config = dict(
    d_mlp=1536,
    norm_place='pre',
    norm_eps=1e-06,
    qk_norm=False,
    attn_scale=0.125,
    tie_embeddings=True,
    extras=['capped logits'],
    init_std_qkv=0.0398,
    init_std_o=0.0,
    init_std_down=0.0,
    lr_head=0.0173,
    grad_clip=1.0,
    warmup_steps=257,
    schedule='wsd',
    steps=5672,
)
Each number is 128 + 32 x the weight over its row's rms, rounded and kept within 0 to 255. Layers, rows and columns count from 0. The size above them is the row's rms in percent of the matrix's.

# layer 8 attention query, 384x192, rms 0.0566, rows 60-63,124-127,188-191,252-255,316-319,379-383, columns 144-191
size [ 97  88  89  90  99 102  98  97 109 106 107 100 110 121 107 106  98  98 116  97  89 102  81  93 119]
[[115 155  47 125 129 129 123 213  99 121 165 148 130  98 122 141  74 215 150  96  90 156 157 105 120 127 142  77 163 118 162 122 122 183 103  99 120 128 148  91 151 105 137 137 103 156 163 137]
 [ 98 142 159 211 138 113 215  82 185 132 111 131 144 104 171  75 152  84 177  95 128 137 123 159  94 119  98 154 148 115 127 154 182  91 138  96  84 129  98 116 133 168 113 139 111 108 112 111]
 [164 153 152 117 139 114  48 123 134 116  87 106 144 129 155 119 115 126 122 155 139 141 176 125  80 100 202 166 130 126 108 130  91  83 164 192 190 121 123 107 167  98 183 108  97 139 122 156]
 [154 217 173 170 161 159 135 100 137 100 141  82 118 140  81 132 121 104  95 128 122 119 137  97 144 154 155 114 100  78 146  76  85 158 126 125 128 123 138 163  58 133 112 151 168  70  97 170]
 [118 165  86  84 130 172 105 160  76  98 107 167 114  79 112 127 154 129 174 118 126 131 173 114 100  96 126  88 142 116 189 137 109 170  47 166 132 105 139  96 144 115 129 113 163 112 127 118]
 [107  91 157 147 134 128 134 158 170 169 142 156 145 149 103  71  78 137 121 112  98 131  81 101 125 137 151 106 128 142  87 136 113 168  62  75  89 128 115 115 139 147 173  34 124 135 141 110]
 [143 142  63  95 137 162 161 130  75 154  86 103 102 179  69 136 124 110  77 111 135 131 116 146 184 107 147 180 159  88 136 108  68 116 109 136 107 162 104 138 102 116 148 115 128 106 133 125]
 [ 84 170  84 124 183 111 123 128 157  69 151 116  95  57 122 173  59 195 148  80 123 158 143  88 100  79 174 107 161 151 151 153 183 172 101 158 117 134  67 131 120 101 130 122 151 106 158 125]
 [ 77 117  68 171 121 112 181 103 122 112  71 136 124 154 132 155  92 124 123 159 133 156 162  61  61 121 115  89 144 112 165 135 164 172 161 167 140  97 183  92 123 151 138 211 161 182 165 110]
 [150  65  97 168 127 108 115  81  85 143  91 181 119 148 131 156 147 107 124 210  98 146 163  64 161 102 115  93 141 103 113 176 108  92 155  87 122 165 131 161 133 168 124 183 101  90 156 147]
 [153 142  77 160 136 100 136 141 103  69 141 145  99 160 129 108  77 124 117 122  86 161 120  95 126 104 183  66 162  94 113 100 102 146  51 131 128 107  97 100 132 148 102 115 101 145  85 161]
 [160 154  59 134 131 132 129 154 142 101 104 146 154 150  78 118  72  81 149 138  96  68 115 131 147  98 150 123  87 124 112  74 129 125 134 161 167 146 165  76  97 111 175 129 116  87 126 173]
 [109 106 132 135 129  67 156 172  91 127  96 108  65 154 163 133 118 146 115 104  95 193  90 114 130 138 110  71 132 125 139 136 101  89  92 131 176 150 119 118 164 135 158 140 151 184 156 162]
 [148 124 125 122 141 110 161  88 142 128 126 169 148 183 120 133  75 135  60  74 101 124 103  99  93 137 160  70 151 198  96  51  86 141  99 118 104 111  96  76 167 173 121 108 138 149 136 114]
 [159 138 163 178  67 163 123 138 119 166 116 115  88 101 114 131 189 124 165  87 177 156 181 158  54  91  95  94 171 113 106 105 116 123 137 116 148 162 106 154 109 120 139  99 173  78 147 150]
 [104  94  86 165 135 154 138  98 127 167 122 148  70  79 102 183 118  85 143  17 119 108 138 102  91 146 123 136  93 117 141 127 147 153 127 135 128 164  70 166  89 108 154 150 136 119 109 107]
 [ 57 133  76  95  83 116 174 123 150 157  70 118  62 119 114 127 122 135 102 150 118 114 145 127 171  78 121  49  79 162  84 131 150  81 120 194 131 105 103 133 168  91 126 135 131 206 123 155]
 [123 146 172 174 142 105  76 111 106 152 124 130 167 138 164 106 140  90 162  56 121 120 123 119 191 164 139 138  86 134 168 209 124 146 146 121  73 118 172 157 116 164 154 106 134 176 123  75]
 [155 116 122 101 173 155 146 108  50 144 122  98 104 133 166  96  91 138 117 147 184  85  64 119 171 163 194 164 112  70 154 116  64  77 118 149 105 118 117 142  84 171 150 117  45 168  99 123]
 [141 131  90 195  98  92 113  84 136 150 128 131 131  83 139  92 157 113 151  99 166 135 166 134 130 132 111 170  63 132 131 176 104 113 134 169 166 202 134 145  99 109 102 120 130 125 168 120]
 [174 122 145 148 116 125 127  92 102 147 164 118 124 110 166 130 156  75 124 114 102  96 104 178 104 169 119  65 146  93 126 123 114  91 159 165 107 112 132 179 155 124 167 122 138  73 100 130]
 [158 163 122 101  97  82  99 127  93 143 130 115 128  90 138 108 107 228  95 135  94 144 142 115  64 146 152 103  76 131 161 135 108 128 128 163  73  97 161 124 132 147 143 149 159 137 185 179]
 [117 153 156 172 150 132 153 150 143 130 148 172 146 117 182 111  79 138 105  83 156 171 122 118 109 171 157  90 174 149  76  78 172 118  77  83  99 123 102 111 125 143 192 106 147 126  71 118]
 [110 172 136 139 149 127 109 126  77 161  81  75 100  83 148 136 127  83 147  67 143 106  97 177 134 131 179 125 102 167 130 146  89 106 117 192 139 119  73 123 147 138 153 153 117 116 132 116]
 [163 146 144 172 110 102 121 166 119 180 111 157  93 117 124 136  96 151 138  86  97 122 136  76 125 119 179 112  97 129 113  63 158 178 124 167 110  59 136 164  94 162 160  97 119 165 165 164]]
# layer 8 attention key, 64x192, rms 0.0413, rows 59-63, columns 144-191
size [113 108  99 109 118]
[[141 111 153 116 129 144  98 105 139 173 135 160 100 166 156 120  97  94 103  70 143 109  65 189 115  90 166  97  82 150 114 160 150  62 129 121  87 155 105 148  97 139 128 121 116 201 162 119]
 [ 89 135 126 125 101 143 146  90 159 112 161 125 111 128  57 137 141 137 112 154 160 112 214 167  86 127  92  99 169 133 139 154 176 116  89 176 145 168 143  99 154 122 140 106  76 117 164 144]
 [128 136 133 103  98 146 136 100 166  84 135 165  97 151 126 156  99 100 118  95 105 149  96  73 158  97 129 170 167 182 131 128 148 120 122  51 105 111 185 178  89 129 118 105  77 138  77  91]
 [133 169 134 128 117  88 126 143  87 116  99 114 164  80 121 146 109 180 169  90 111 115 188 203 143 137 127 107 127 138 146 126 148 129 168 183 130 140 111  71 138  95 174 111  68 152  81 114]
 [119 135 108 174 143 154 132 169 121 114 127 162  70 136 101 133 162 143 111 114 121  98 142 103 113 148  82  79 103 154 119 167 167  83 146 113 128 149 178 148 163 150 144  95 153 140 115 157]]
# layer 8 attention value, 64x192, rms 0.043, rows 0-15, columns 144-191
size [ 98 102  94  95 108  94  98 104 101  96 104  92 101  92  94 105]
[[112 127 121 112 178 100  73 190  70 119 126 100 134 131 139 156 157 177  98 142 147 159 177   9 152 117 233 110  81 167 109 123  98  77  85 180 163 146 103 148 152  78 151 210 162  97 141 194]
 [154  92  91 108 159 149  98  90 103 125 119 159 152 150 139  97 138 132 154 100 138  84 143 120 221 146 134  96 198 132  74 101  90 122 160  87  78 152  94 183 162  98 124 171 105 107 145 169]
 [ 72 132 171 160 170 118 189 137 170 138 135 162 105 131 145 140 114 106 170 170 145 118 125 137 102 111 138 117 159 123 147 134 159 134 142 129 112 126 121  91 141  45 113  86 112 136 125 190]
 [109 127 153 110 161 107 174 159 125 109 128 185 171  93 161 127  96 197 150  92 140 118 118  60 113 149 158 152 166 122 157 114 104 103 106 177 130 145 153 144 174 189 133 200 127 151 142 114]
 [ 46 127 171  85 137  70 143 125  94 101 152 111 154 133 108  55 155 124 107 115  77 124 142 136 141 145 154 161 131 111  77 139 110  94 118 158 131 141 143 165 123  58 100 105  75 101 120 161]
 [147 119 158  67 148 114  86  65 130  95 105 160 129 125 146 119 204 186  99 107 115 150 183  95  82 117 155 103 110 124 182 121 141 140 147 135 119 122 157 105 126 118 141  93 114 116 102 126]
 [183  84 170  95 126 184 134 142 169 132 113  95 111  58 103 117 161 129 107 104 212 114 135 149 194  70 133 142 138 133 112 108 159 132 159 164 122  96 104 135 123  92 104 124 177 111 115 160]
 [154 178 108 118 125  80 161 182 123 133 134  81 149 133 151  93 118 150 125 142 127 199 105 157 151 117 125 160 162 193 154 209  80 140 159 125 110 123 160 132 142 178 187 147 119 151 125 110]
 [158 107 118 118 162 116  53 153 138 124 120 106  80 122 120 108 142 118 126 130  32 134 170 125 180 104 109 110 129  83 172  77 117  99 111 129  88 104 121 135  99  64 142 168 154  99 182 153]
 [120 117 193 126 123  90 119 119 137 101 153 116 109 116 124  53 145 169 140 156 126 111  70 149 133 159  82 140 110 128 127 118 136 166 100 146  99 130 127 140 130 125 100 110  55 129 170 126]
 [126 144 138 146  94  65 135 117  92 122 121 105 126 145  87 184  98 121  73 134 139  98 114 143 154 163 133 131 125 131  78  70 200 154 127 136  80 125 157 111 164 131 128 156 165 122 225 142]
 [163  84 149 141 142 161 126 143 113 102  98 136 136 123 104 135  58 122 114  88 197 115 124 146  93 141 158 104 150 138 143  61 205 148 148 165  66 113 127 140 131 127 128 115  95  92  91 114]
 [167 114 127 142 156 146 141 116  97  71 146  99 140 164 146 150 135  94 106  61 109 103 121 130  89  82 136 126 138  34 136 221  68 142 147 173 129 130 125 101 100 154 132  87 163 156 142 124]
 [152  91 172 114 118  82 162  75  87 113 126 170 104 187 146  67  97 207  62 143 130 110 119 144 195 121 137 132 120  73 105  99 210 110 141  96 168 129  80 137  98  74 105 126 162 121 180 164]
 [ 86 156  90 169 150 155 168  70 151 151 134 169  82 115 167 167 149 124 147 108 119 125 122 117 127  74 131 159 147  81 178 107 146 109  75 175 136 153 155  80 164 167 115 156 106 127 113 100]
 [142 143  78 188 142 116 133  70 163  72 120 156 174 118  94 161 119 137 160 112 126 149 140 129  92 169 101  99 155  45  81 156 153 129 107 110 129 120  90 123 131 180 178 166 165 156 146 185]]
# layer 8 attention output (transposed), 384x192, rms 0.0566, rows 0-15,64-79,128-142,192-206,256-270,320-334, columns 144-191
size [129 105 102 109 125  93 106 149 105 126 125 118 127 116 110 125  87  82  87  86  93  90  93  90  91  98  89  85  89  95  90 106  88  88  96  98  81  90  98  93  97  96  92  91  98  86  94  81  78  80  80  79  92  81  78  83  80  82  82  75  76  75  90  88  74  85  79  83  85  90  85  79  77  71  74  85  73 116 141 138 107 150 125 120 122 137 115 139 117 128 115 126]
[[107 127 170 155 104 141 103 141 163 118 114 132  88 121 127 142 135 166 129 163 187 104  92  92 113 142 145  84  69 119 161 133  77 119 137 152 141 115  90 167 162  64 109 100 158  59  85 166]
 [114  96 111 117 117  86 158  77  95 172 135 108 148 101 117 167 134 159 115 122  93 145  95 174 148 138 179 151 157 121  98 166 149 143 143 151 119 185 165 131  84 102 162 100  87  84 144 111]
 [147  77 122 107 149 179 101  85 130 139 106  90 128 109  93 146 153  92  85  54 119 116 118 121 117 160 119  85 178 129 114 102 157 127 125 136  79 173 190 125 121 118 158 108 101  91 133 133]
 [130 172 108 112 114 167 143 171  95  73 198 109  88 133 150 185  88 129 106 168 172 135 119 150 121 181 126 115 131 113 163 138 141 101 127 144 136  97 132 113 116 100 134 126 136  48 135 178]
 [124  75 144 113 138 174 145 121  89 145 103 115  74  69  91 208 182 127 118 195 121 121 156 130  92 148 191 100 121 110  65 145 115 185 150  89 119 124  87 137 130 156 107 177 139 122  72 147]
 [106  95  90 196 205 136 190 158 103 151 162 106 134 138 142 147 165 107 141 144 147 109 117  82 105 154 118 121 124 106 121 118 160 133 114 133 119 126 110 146 153 126 173 111 130 117 155 129]
 [ 83 151 115 134 131 185 123 193 153 117 124 166 109 102  87 170 113 155 174 102  98  96 125  42  92 148 191 141  96 153 114 144  68 179 112 113 134 167  83 106 135 147 173 126 146  98  72 181]
 [137 100  99 136  55  87  99 134 155 159 172 139 139 147 113  76 121 199  75 160 203 187 124 122 207  88  83 175  74 129 139 164  76 133 114 133 223 184 109 179 120 107  93 124 135 114 122 165]
 [121 102 114 128 138 127 153 105  98 106 100 135  91 138 101 162 143 119  96 161 148 131  95 125 100 146 188 104 110 116 118 115 107 141 150 110 154 150 119 202 187 133  99  99 170  53  76 111]
 [ 91  91 110 174 136 164 171 113 147 134 109 164 134 127 141  85 206 127 174 227 141 163 176 159 102 117 140 124 126  89  81 132 179  85 141 110 120 116 120 136 142 154  90 132 162 174  52  90]
 [137 158 151 187 108 121 124 134 152  94 149 137 156  83  78  90 118 161  80 124 118  86 134 144 192 134 165 204 137 154  70 158  94 108 163 102 182 141 136 148  81 150  86  83 192 149 157  99]
 [168 131 153  57 119 109 193 125 136 146  78 126 129 120 115 150 147 103 134  88 100 124 119 184 188 129 191 109  73 136 114 172 116 188 138  57  99 106 128 107 152 150 129 113 173 121  63 165]
 [139 105 167 137 150 110 163 147 137 158 140 143 178 110 203 123 157  79 167 153 122 156 145 145 102 152 129 134 116 169 119 105 222 111 144 169  57  77 138 137  89  93 113 129 137 162 102  40]
 [154 164 165 148 119 125 145 151 140 127 126 140 180 133  91 152 168 118 159 158 171 153 129 157 111 100 124 169 114 175  85 107 172 116 163 118 110  96 123 111  75  92 151 100 112 205 113  62]
 [ 94 126 144  50  96  98  99 166 169  82  94  99  81 139 192 126  61  90 127 105 160 137 156 134  87 153 107 131 130 161 173 129 105 112 144 149 130  73 139  93 153 102 134 203 126 134 124 117]
 [105 150 101 118 114 131 169 149 154  89 171  84 128 151 142 111  84 135 135  66 101 122 163 154 129 133 135 107 129 127 168 159 136 132  51 117 132 126 183  74  98 158 113 166 145 155 161  90]
 [144 178 163  89 109 171  86 164 129 110 208 116  53 152 120 135  98 141 105 132 146  90 157 104 127 158 134  96 136 102 124 129 131 139 174 127 118 196 103 141  77  87 138 129  88  98 156 136]
 [138  76 168 161 133  85 136  77 160 156 142 121 167 161 124 181 147 142 112 118  94 159  86 121 202 119  66 113 107 152 150 132  92 137 123 119 123 104 121 151 155 135 150 115 156 142 124  86]
 [134 149 151  81 140 107 156 191 117  97 138 111  93 142 141 122  85 138 115 121 124  80 145 164 140 142 182 106 136 144 171  84 154  94 115 137  69 149 127 128 123 148 167 149 152 152 149  87]
 [ 61 181 118 107 119 176 115 101 142 117 141 151  88 132 211 146 147  55 100 142 112 144 138 122 146 169 104  92 147 147 113  82 113 147  92 189 125  66 112 118 125  89 117  90 115 152 124 154]
 [ 78 119  94  59 114 154 142 183  93 166  96 163  94 135 127 148 164 172 140 132 104 135 111 152  67 117 154 162 132  83  97 134  55 168 164  66  96 132 114 136 143 148  81  79 128  88 117 132]
 [103 129 132 199 135 107 177 120 138 150 138 152  43 125 163 112 175 144 105 122 133  79 125  52  52 147 184 107 164 133 133 109 194 136 153 164 140 157 112 101 170 114 179 136 105 115 102 110]
 [162  89 156 132 123  84  84 129 107 213 109 198 133  95  51 154 132 149 199 162 129  72 188 106 177 148 130 124 102 106 149 143 127 124 103 124  92 125  59 133 164 138 167 133 146 122 125 137]
 [101 144  69 101 156 123 172  83 147 155 135  94 126 143 143 125  57 151 151 140 130 141 101 110 140  70 105 143 114 186 141 155  84 137 119 173 104 135 145 113 126 108  88 145  85 105 156 133]
 [141 119 157 107 173 133 159 148 126 111 100 138  89 138 117 146 216 196 159  92 146 108 106 107 147 122 140  89 101 159 142 143 129  89 102  53 135 116 145 125  81 159 171 197 157 113 152 149]
 [154 153 121 151 153 130 139 122 146  80  93 126  54 129 131 149 106 130 175 152  98 124 151 101 113  94  95 105 102 112 154 113 135 170  76 149 171 119 145 124 128  96 108 160 116 181 138 127]
 [113 184 153 124 148 147 162 126 144 132 165 114 147  99  83 133 162 176 145 178 109 125 142 108 141 117  80 105 138 101 114 122  72 103  62  95 115 138  92  95  84 137  96 117 175 148 153 123]
 [180  85 123 122 100 116 120 124 111 156 125 113 160 181 151 181 131 143 114 137 117  85  48 165 173 115  66 138  64  87 126 131 108 183  87  89 170  68 141 131 123 158 113 117 158 112 150 123]
 [163 137 131 114 139 118 136 139 117 163 136 110 122  62 154 157  81  52 152 105 112 123 102 119 111 165 197 122  90 134 137 117 168 129 168 163 129  42 137 159 175 164 141 112 138  78  82 142]
 [103  83 121 149  94 119 182  87  63 147 187 176 141 100 112 142 112 108 164 157 164 161 120 118  93  99 103 118  75 128 143 147  88 105 127 134 143 115  94 161 136 130  63 116 112 143  83  89]
 [150 185 143 163 100  67  86 180 115 173 141 153 214  76 144 129 131  76 148 142 165 118 154 118 157 163 114 110 124 138  87 110 161 136 165  99 125 141 143 152 130 109 166 131 104 117 112 137]
 [131 150 134 152 138 109 118 134 165 153  77 131 167  63 128 113 107 126 116 129  88  84 120 120 180 174 139 107 131 170 129 115 160 154  97 147 165 131 152  95  62 123 186 146 150 184 130  62]
 [154 138 136 153 163 137 120 139  98 200 134 186 159 114 142 196  87 107 176 120  98 130 163 160 138 133 127 128 161 121 102 123 121 116  94 133 142 165 147  92 140 128  73 133 135 169 121 116]
 [ 96 110  82 110 102 143 190 185 143 133 121 140 112  87 157 149 103 112 147 144 138 134 110 157 107 120  90 136 116  91 183 138 169 125  70 130 155 118 163 123 128  76 123 173 113 143 149 112]
 [ 96 150 113 118 160  92 137  97  61 164  70 109 144 143  74 122 174 109 107 104 150 123  98 122 162 188 171 159  79 117 122 116 166 105 134  84 156 157 132 214  69 163 115 186 101 170  88  77]
 [160 107 134  85 159 189  76 183 141 167 121 107 149 112 177 207 146 106 121 137  98 107 126 190 127 122 105 136 168 136 122 127 191 166 155  99  85 106  89 116  80  82 112 151 113  99 104 166]
 [121  98 131 157 191 125 135 107 129 126  88 150  74 109 152 121 111 128 127  81 110 114 139 145 138 118  95 103 132 120 175 145 165 135  80 109  84  85 173 159  70 127  98 144 101 131 179  84]
 [105 125 103 166 143 119 129 152 144  76  82 108  78 122  82  97  67 141  96 103  80 145 159 143 127 138 176 179 153 171  88 174 127 128 110 168 173  82 135 137 134 130 134  99 120 165 185  79]
 [131 137 131 102  99  92  85 159 171 131 138 123  73 169 174 107 188 145 144 180  50 134 119  94  64 159 129 135 103  73 100 100 123  85 101 144 121 152 151 116 107 103 129 111 132 104 155 138]
 [109 123 118 161 117 104 172 201 138 142 107 138  96 141 174 161 192 109  89  79 153  79 144 126 114 196 153 151  80 141 110 129 162 129  68 105 107 131  43 138 153 150 142 110 139 162 146 183]
 [ 54 162 133 139  82 145 127 141 114 208  75 132 152 115 121 153 114 133 147 203 149 101 137 144 151 179 171 130 129 157 161 133 166 141 174 164 148  94 143 114 157 129 104 120 133 158 104 118]
 [139  78 124 114 144 112  78 175 125 158 151 178 164 132 136 161  90  78 148  79 132 165 136 139  57 134 117  88  71 121 143 110  95  96 149 161 176  87 153  68 124 139 101 161 152 109 133 183]
 [121 113 153 132 115 173 113 121 120 112  93 138 179 143 128 111 179 146 113 128 139 135 108 139  77 106 134 138 126 144 114 185  86  98 217 108 147 114 162 171 122 149 153 126 157 106  98 140]
 [ 68 176 115 148 156  97 126 150 108 117 141 145 102 116 208  83 157 122 102 137  93 154 136  94  88 124  78 123 139 134  78 145 109 150  88 148 164  96 106 134 106  89  94 166 172 150 158 148]
 [161 204 157 145 122 129 134 133 168  68 147 145  96 143  96  70 104  55 127 151 157 151 104 113 146 137  98 109 143 114 163  54 133 131 110  89 124 153 121 168 135  99 117 106 136  83  87 136]
 [119 142 122 155 106 116 138 178 180  82 121 154  83 116 159 135 116  93 157  86 108 123  86 140 109 124 143 102 150 152 124  90  69 131 197 142 101  64 145 110  91 174 175 161 169 118  99 177]
 [131 150 172 115  98 113  73 159 147 100  86 122  86 213 138 106  95 151 146 120 160 142 133 134 144 160 161 118 115 115  77 126 118  91  86 150  98 168 112  95 149 115 126  73 111 150  95 127]
 [105 164 166 149 114  61 177 122 144 127 122 144  63 130 131 122 162 133 128  92 100 122 106 192 110 128 127 159 144 191 111 150 112 131 155 207 118 159 171 107  89 170 127  85  96 215 137 146]
 [146 162 118 154 139  75 140 165 144 138 164 129 117 154  99  79 153  99  87 134 112 132 139 115  87 138 112 101  60  96 150  76 178 166  62 120 133  76 130  80 146 169 177  67 126 168  67 139]
 [160 136  96 126 146 109 119 137 137 140 158 141 109 127 125 167 124 156  85 106  72 173 120 100 158 159 178  61 111  90 114 144 102 119  96 109 125 124 109 134 155 142 255 152 107 163 190 137]
 [157 140 156 113 171  58 117  81 102 125  99 107 127 120 149  81 155 107 100 147 107 144  90 192 190  81 132 117  83 121 113 115 102 121 104 124 114 118 137 108  88 163 145 173  55  78 132 133]
 [175 166 149  86  78 156 131 130 143 116 135 100 146 212 191 146 118 118 145 132 149 110 107 121  75 118 139 136 101 155 112 135 136 130 205 164 126 108 149  75 101 113 173 155 149  86 135  89]
 [ 91 137 158  50 117 114  98 198 115 122 115 109 126 124 120 140 112 138 177 103 113 167 146 123 145 122  91 124 140 106 144 121 138 174 113 117 129  17 110 164 120 165 154 159 146  92 130 136]
 [ 90 176 101 140 151 161 143 166 109 131 198 123 102 160 150 101 110  97  92 111  58 131 129 128 123 138 117 146 123 109 109  63 189 113 105 135  83  90 147  88 117 143 143 149  84 128 200 150]
 [112 130 142 142 159 165  79 122 115 121 115  88  98  95 137 139 188  99 186 131 107  96 135  89 140 118 172  88 158  98  94 122 135 114 136  98 112 144 161 123 166 173 184 101 127 123 174 156]
 [103 168 105 121 114 104 175 113 127  99 183 180 152  90 143 157 109 123 104 127 179 114  85 179 116 168  93 199 102 183 195 163 149  97 186 154 142 126 133  76 139 139 124  96 138  73  90 100]
 [170 165 104 119 151  93 108 151 135 150 137 133 147 133 184 119 152 163 118 178 138  97 176  98 179 106  73 139 154 106 137  90 166 111 126 149 169  96 158 113 118  97 132  85 111 157  46 142]
 [106  76 138 133  91 213 124 132 106 171 180 130  73 118 140 165 134 130 172 138 104  97 114 137  77  82 161  91 122 178 141 183 143 150 143  80 129 181 143 138 159  99 128 110 118 100  99 112]
 [110  87 182 101 159  72 134  74 176 126 184 124  67  71 167 149 133 162 130 179 100 143 138 167 160 138  96  99 159 170 137 142 114 139 139 113 150 158 116 126 174 103 140 186 132 175 112  97]
 [119  67 125 160 124 110 127  99  71 158 124  85 116 130 131  91 133 189 137 157 126 183 130 161  86 146 134  88 103 105 143 137 150 105 104 166 107 183 116  69 120 160 100  97  61  49 143 126]
 [119 158 121 184 162 198 103 149 133 180  56 117 134 175  97 106 104  96 166  91 148 151 190 127 135  61 125  98 136 125 140 125 102 105 126  79 160 125 121 108 134 168 127 146 121 128  80  84]
 [169 105 131 142 184 138 102 134 103 107 136  95 139 107  99  94 151 130 131 150 148 137 142 147 105 143 117 100 198  70  86 170 107 110 126 106 132 219  92 108 145  91 165  79  59 114 124 142]
 [177 110 109  96 175 128  77 105 130 119 117  81 120 159 161 104 120 113 130  83 106 112 101 138 106  98 110 136 127 110 143 160 117 191 130 128 105 110 153 152 142 162 168 156 174 125 117 118]
 [146 129 144 136 124 122  38 136 115  96 177 116 118 144 136  81 189 140 130 171 126 151 121 135 142 183 125 133 163 130 107  84 124 105 122 100 154 113 130 137  76 154  83 197 141 148 140 149]
 [121 115 106 166 107 130 127 100 108 115  85 123  95 120 126 178 115 130 141 146 102  96 141 124 108  44  97 138 133 115  57  98 140 138 127 166  87 133  83 132 192 113 143 140 117  92 177 169]
 [ 78 191 146 163 142 139 178 120 135  88  39  98 136 114 159 121 135  61 204 119  66  93  91 114 179 107 170 131  81  59  84 130 149 111 172 140 143 121 189 161 153 133 190 123 139  68 121 118]
 [143 136 143 156 148  83 118 120  86 124  80 104 174 178 183 171 119 161 154 121 175 194 136 157 123 133 128 179 165 138 121  89 123  90 184  64  90 101  81  94 115 102 124  86 149  96  58 154]
 [164 182 108  88 151 107 121 104 115 197  99  83 139 108 113 120 188 130 175 114 140  98 159 138 148 108 170  94 107 124 119 148  79 125 129 149 154 100 138 130 110 153  99 129 165 130  90 166]
 [144  86  96 204 227 160 100 150 119 122 111 141 183 173 130 150  96 182 128 129 125 160 119 162 136 139  93 139 137 133 121 108 133 129  87 120 149  78  88 129  70 148 113  86 117 107 102  86]
 [127 185 111 106 142  95 161  69  99 162 180 133 148 127 125 120  98 154 162 165 103 147 222  79  73 163 184 110 138  87 102 163 135 106 175 188  70 145 109 110 152  92 165 161 165 131 112 125]
 [146 155 119 187 118 155 158 135 172 120 156 163 148  93  94 131  98 101 124  96 111 142  94 113 209 123  92  88 165 188 134 125 155 145  60 126 101 101 173  91  75 149 137 103 164  55  77 121]
 [145 165  59 159  79 168 110 111 178 107 156 136 145  77 118 135  84 135 172 117 101 166 172  88 117 131 115  76 156 102 111 113 133 141 112 122 154 137 118 163 121  97 193 146 134 162 173 133]
 [135 130  90 122 123  62 228 123  89 149 135 139  86 136 161 145 201 142 191 112 165 164 138  82 126 108  87 121 151 167 132 136 163 133 129 132 138 186 108  78 114 174  90 130 145 118 191  83]
 [147 112  91 155 130 108 120 150 106 148 128 120 159 188 121  93 143 112 111 157 135 154 113 192 145 123 119 168 171 141 152 101 157 151 131 137  77 120 118 147 112 113 139 179  60 106 172 121]
 [108 133  62 122 121 118  89 158  93 114 144 119  96 158 118 107 122 132 124 143  94  57 129 106 151 101 172 163  96  68 154 142  66 166 138 137 173 160 129  88 199 167 104 151 102 134 196 125]
 [ 81  97 141 147 108 187 148 124 171 132 151 142 133 128  69 165 146 181 134 163 105  87 100 110 173 112 112 159 159  86  80  86 123 152 100 124 152 189  97 147 118 125 131 147 146 108 142  81]
 [123 146 114 115 162 125 147  61 111 135 179 148 133  67  95 178 106 158 167 118  44 109 184 106 192 130 173 112 140 138 119 195 103 145 172 173  85 168 142 135 128 123 183 118 132 130 132 116]
 [171 143 199 143  98  19 179 105 130  90 156 113 187 115 164 213 132 137 104  87 159 166 127 117 136 110 172  75 134 154 124 118 137 143 122 142 156  79  89 106 185 135  61 121 137  66 117 135]
 [153 160 140 158 126 161 110 110 112  70  96 125 167 173 154 159 181 140 103 101 122 110 125 106 102 133 124 130 116 152 200 122 115  88 191 146 145 151 126 144 212 118 136 118 150  81 142  76]
 [136 164 132 100 155  90 142 134 161  70 161 133 110 138 121 155 138 175 166 101 157 152  90 142 116 138 149  75 133 167  93 154 171  90  46 127  66 114 123 100 114  96 137  90 129 107 137 113]
 [155 121  94 114  84 107 166  61 140 124 144 144 144 110 136 119  83 169 173 137 115 168 122  65 116 126 158 140 131 178 119 144  74  97 155 125 104 124 129 112 116 138 137  92 162 183  99 200]
 [128 148 181  78  97  78 176  63 106 147 125 157 136 123 115 130 149 124 104 115 112 230  91 135 117 145 169 146 164 105 115 190 133  54 114 137  61 127 176 100 171 139  76 108 156  68  97 163]
 [159 125 174 131 148 139 127  82 130  76 168 187 144 142 135 165 163 148 126  96 147 110 122 123 138 147 129  94  99  99 144 160 153 109  77 142 101 146 100 187 159 128 153  97 158 109 128 139]
 [117  75 142 111 155 117 120 188 116 142  85 109 103 146 120 177 133  93  86 146 173 134 129  84  61 125 105 115 176 106  88  95 113 132 111  68 204 111 112 100 162 126 101 111 118 160 172 162]
 [138 145 120 157  50 127 116 131 173 143  76 116 180 120 126  94 125 109 211 160 140 142  71 148 210 152 109 129  68 173 190  66  73 112 196 142 133 151 176 179  62 131 147 148 150 139 114 121]
 [127 158 119 130 122  94 113 127 111 134  79 169 123 159 112 147 144  97  89 123  77 145 115 128 103 146 130  75 100 133 142 162 168 133  94 170 133 149 146 135 137 224 130 134 174  30  87 129]
 [152 116 100 166 132 151 162 121 156 160 138  62 154 131 107 121 193 162 154 142  85 147 103 109 152 167 178  99  95  81 152 137 104 138  84 119 110 163 155 134  19 176 163 172 155  88 131 113]
 [138 166 117 132  87  98 112  91 154  97  90 170 150  97 131 167  85  81 119 150  85 144 164 124 151 137 128 151 155 122 144 120 111 119 159 111 168 149 113 107 143 165 170 149 118 137 179 117]
 [178 136 150 113  58 139 131 107  89 164 177 180 161 101  75 139  88  99 152  81 129 110 116 108 157  73 144 142 120 150 128  98 127 163 117 104 133 132 158 105  79 151 150 145  93 153 111 120]
 [136  43 143 141 123 166 132 101 159 182 134 104 106  95 163  71 126 138 215 146 142  51 121 102 184 128 109 192  94 128 114 122 159 164 143 141  85  43 108 134  81 131 161 116 124 175 132 146]
 [130 128 117 118 137  83 155  68 137 106 138 140  89  95 115 138 163 184  90 115 126  92 113  66 120 123 115 163  86 117 154 133 170 134 144 151 126 194 149 123 146 108 152 111 112 124 162 169]
 [135 107  93  64 155 158 192 118  89 207 204 108  71 120 137 130  96 168 104  94 146 132 142 115 116 164 147 155 124 118 111 103 165 127  90 128 125 148 152  94  70 142 100 153 132 125 161 170]]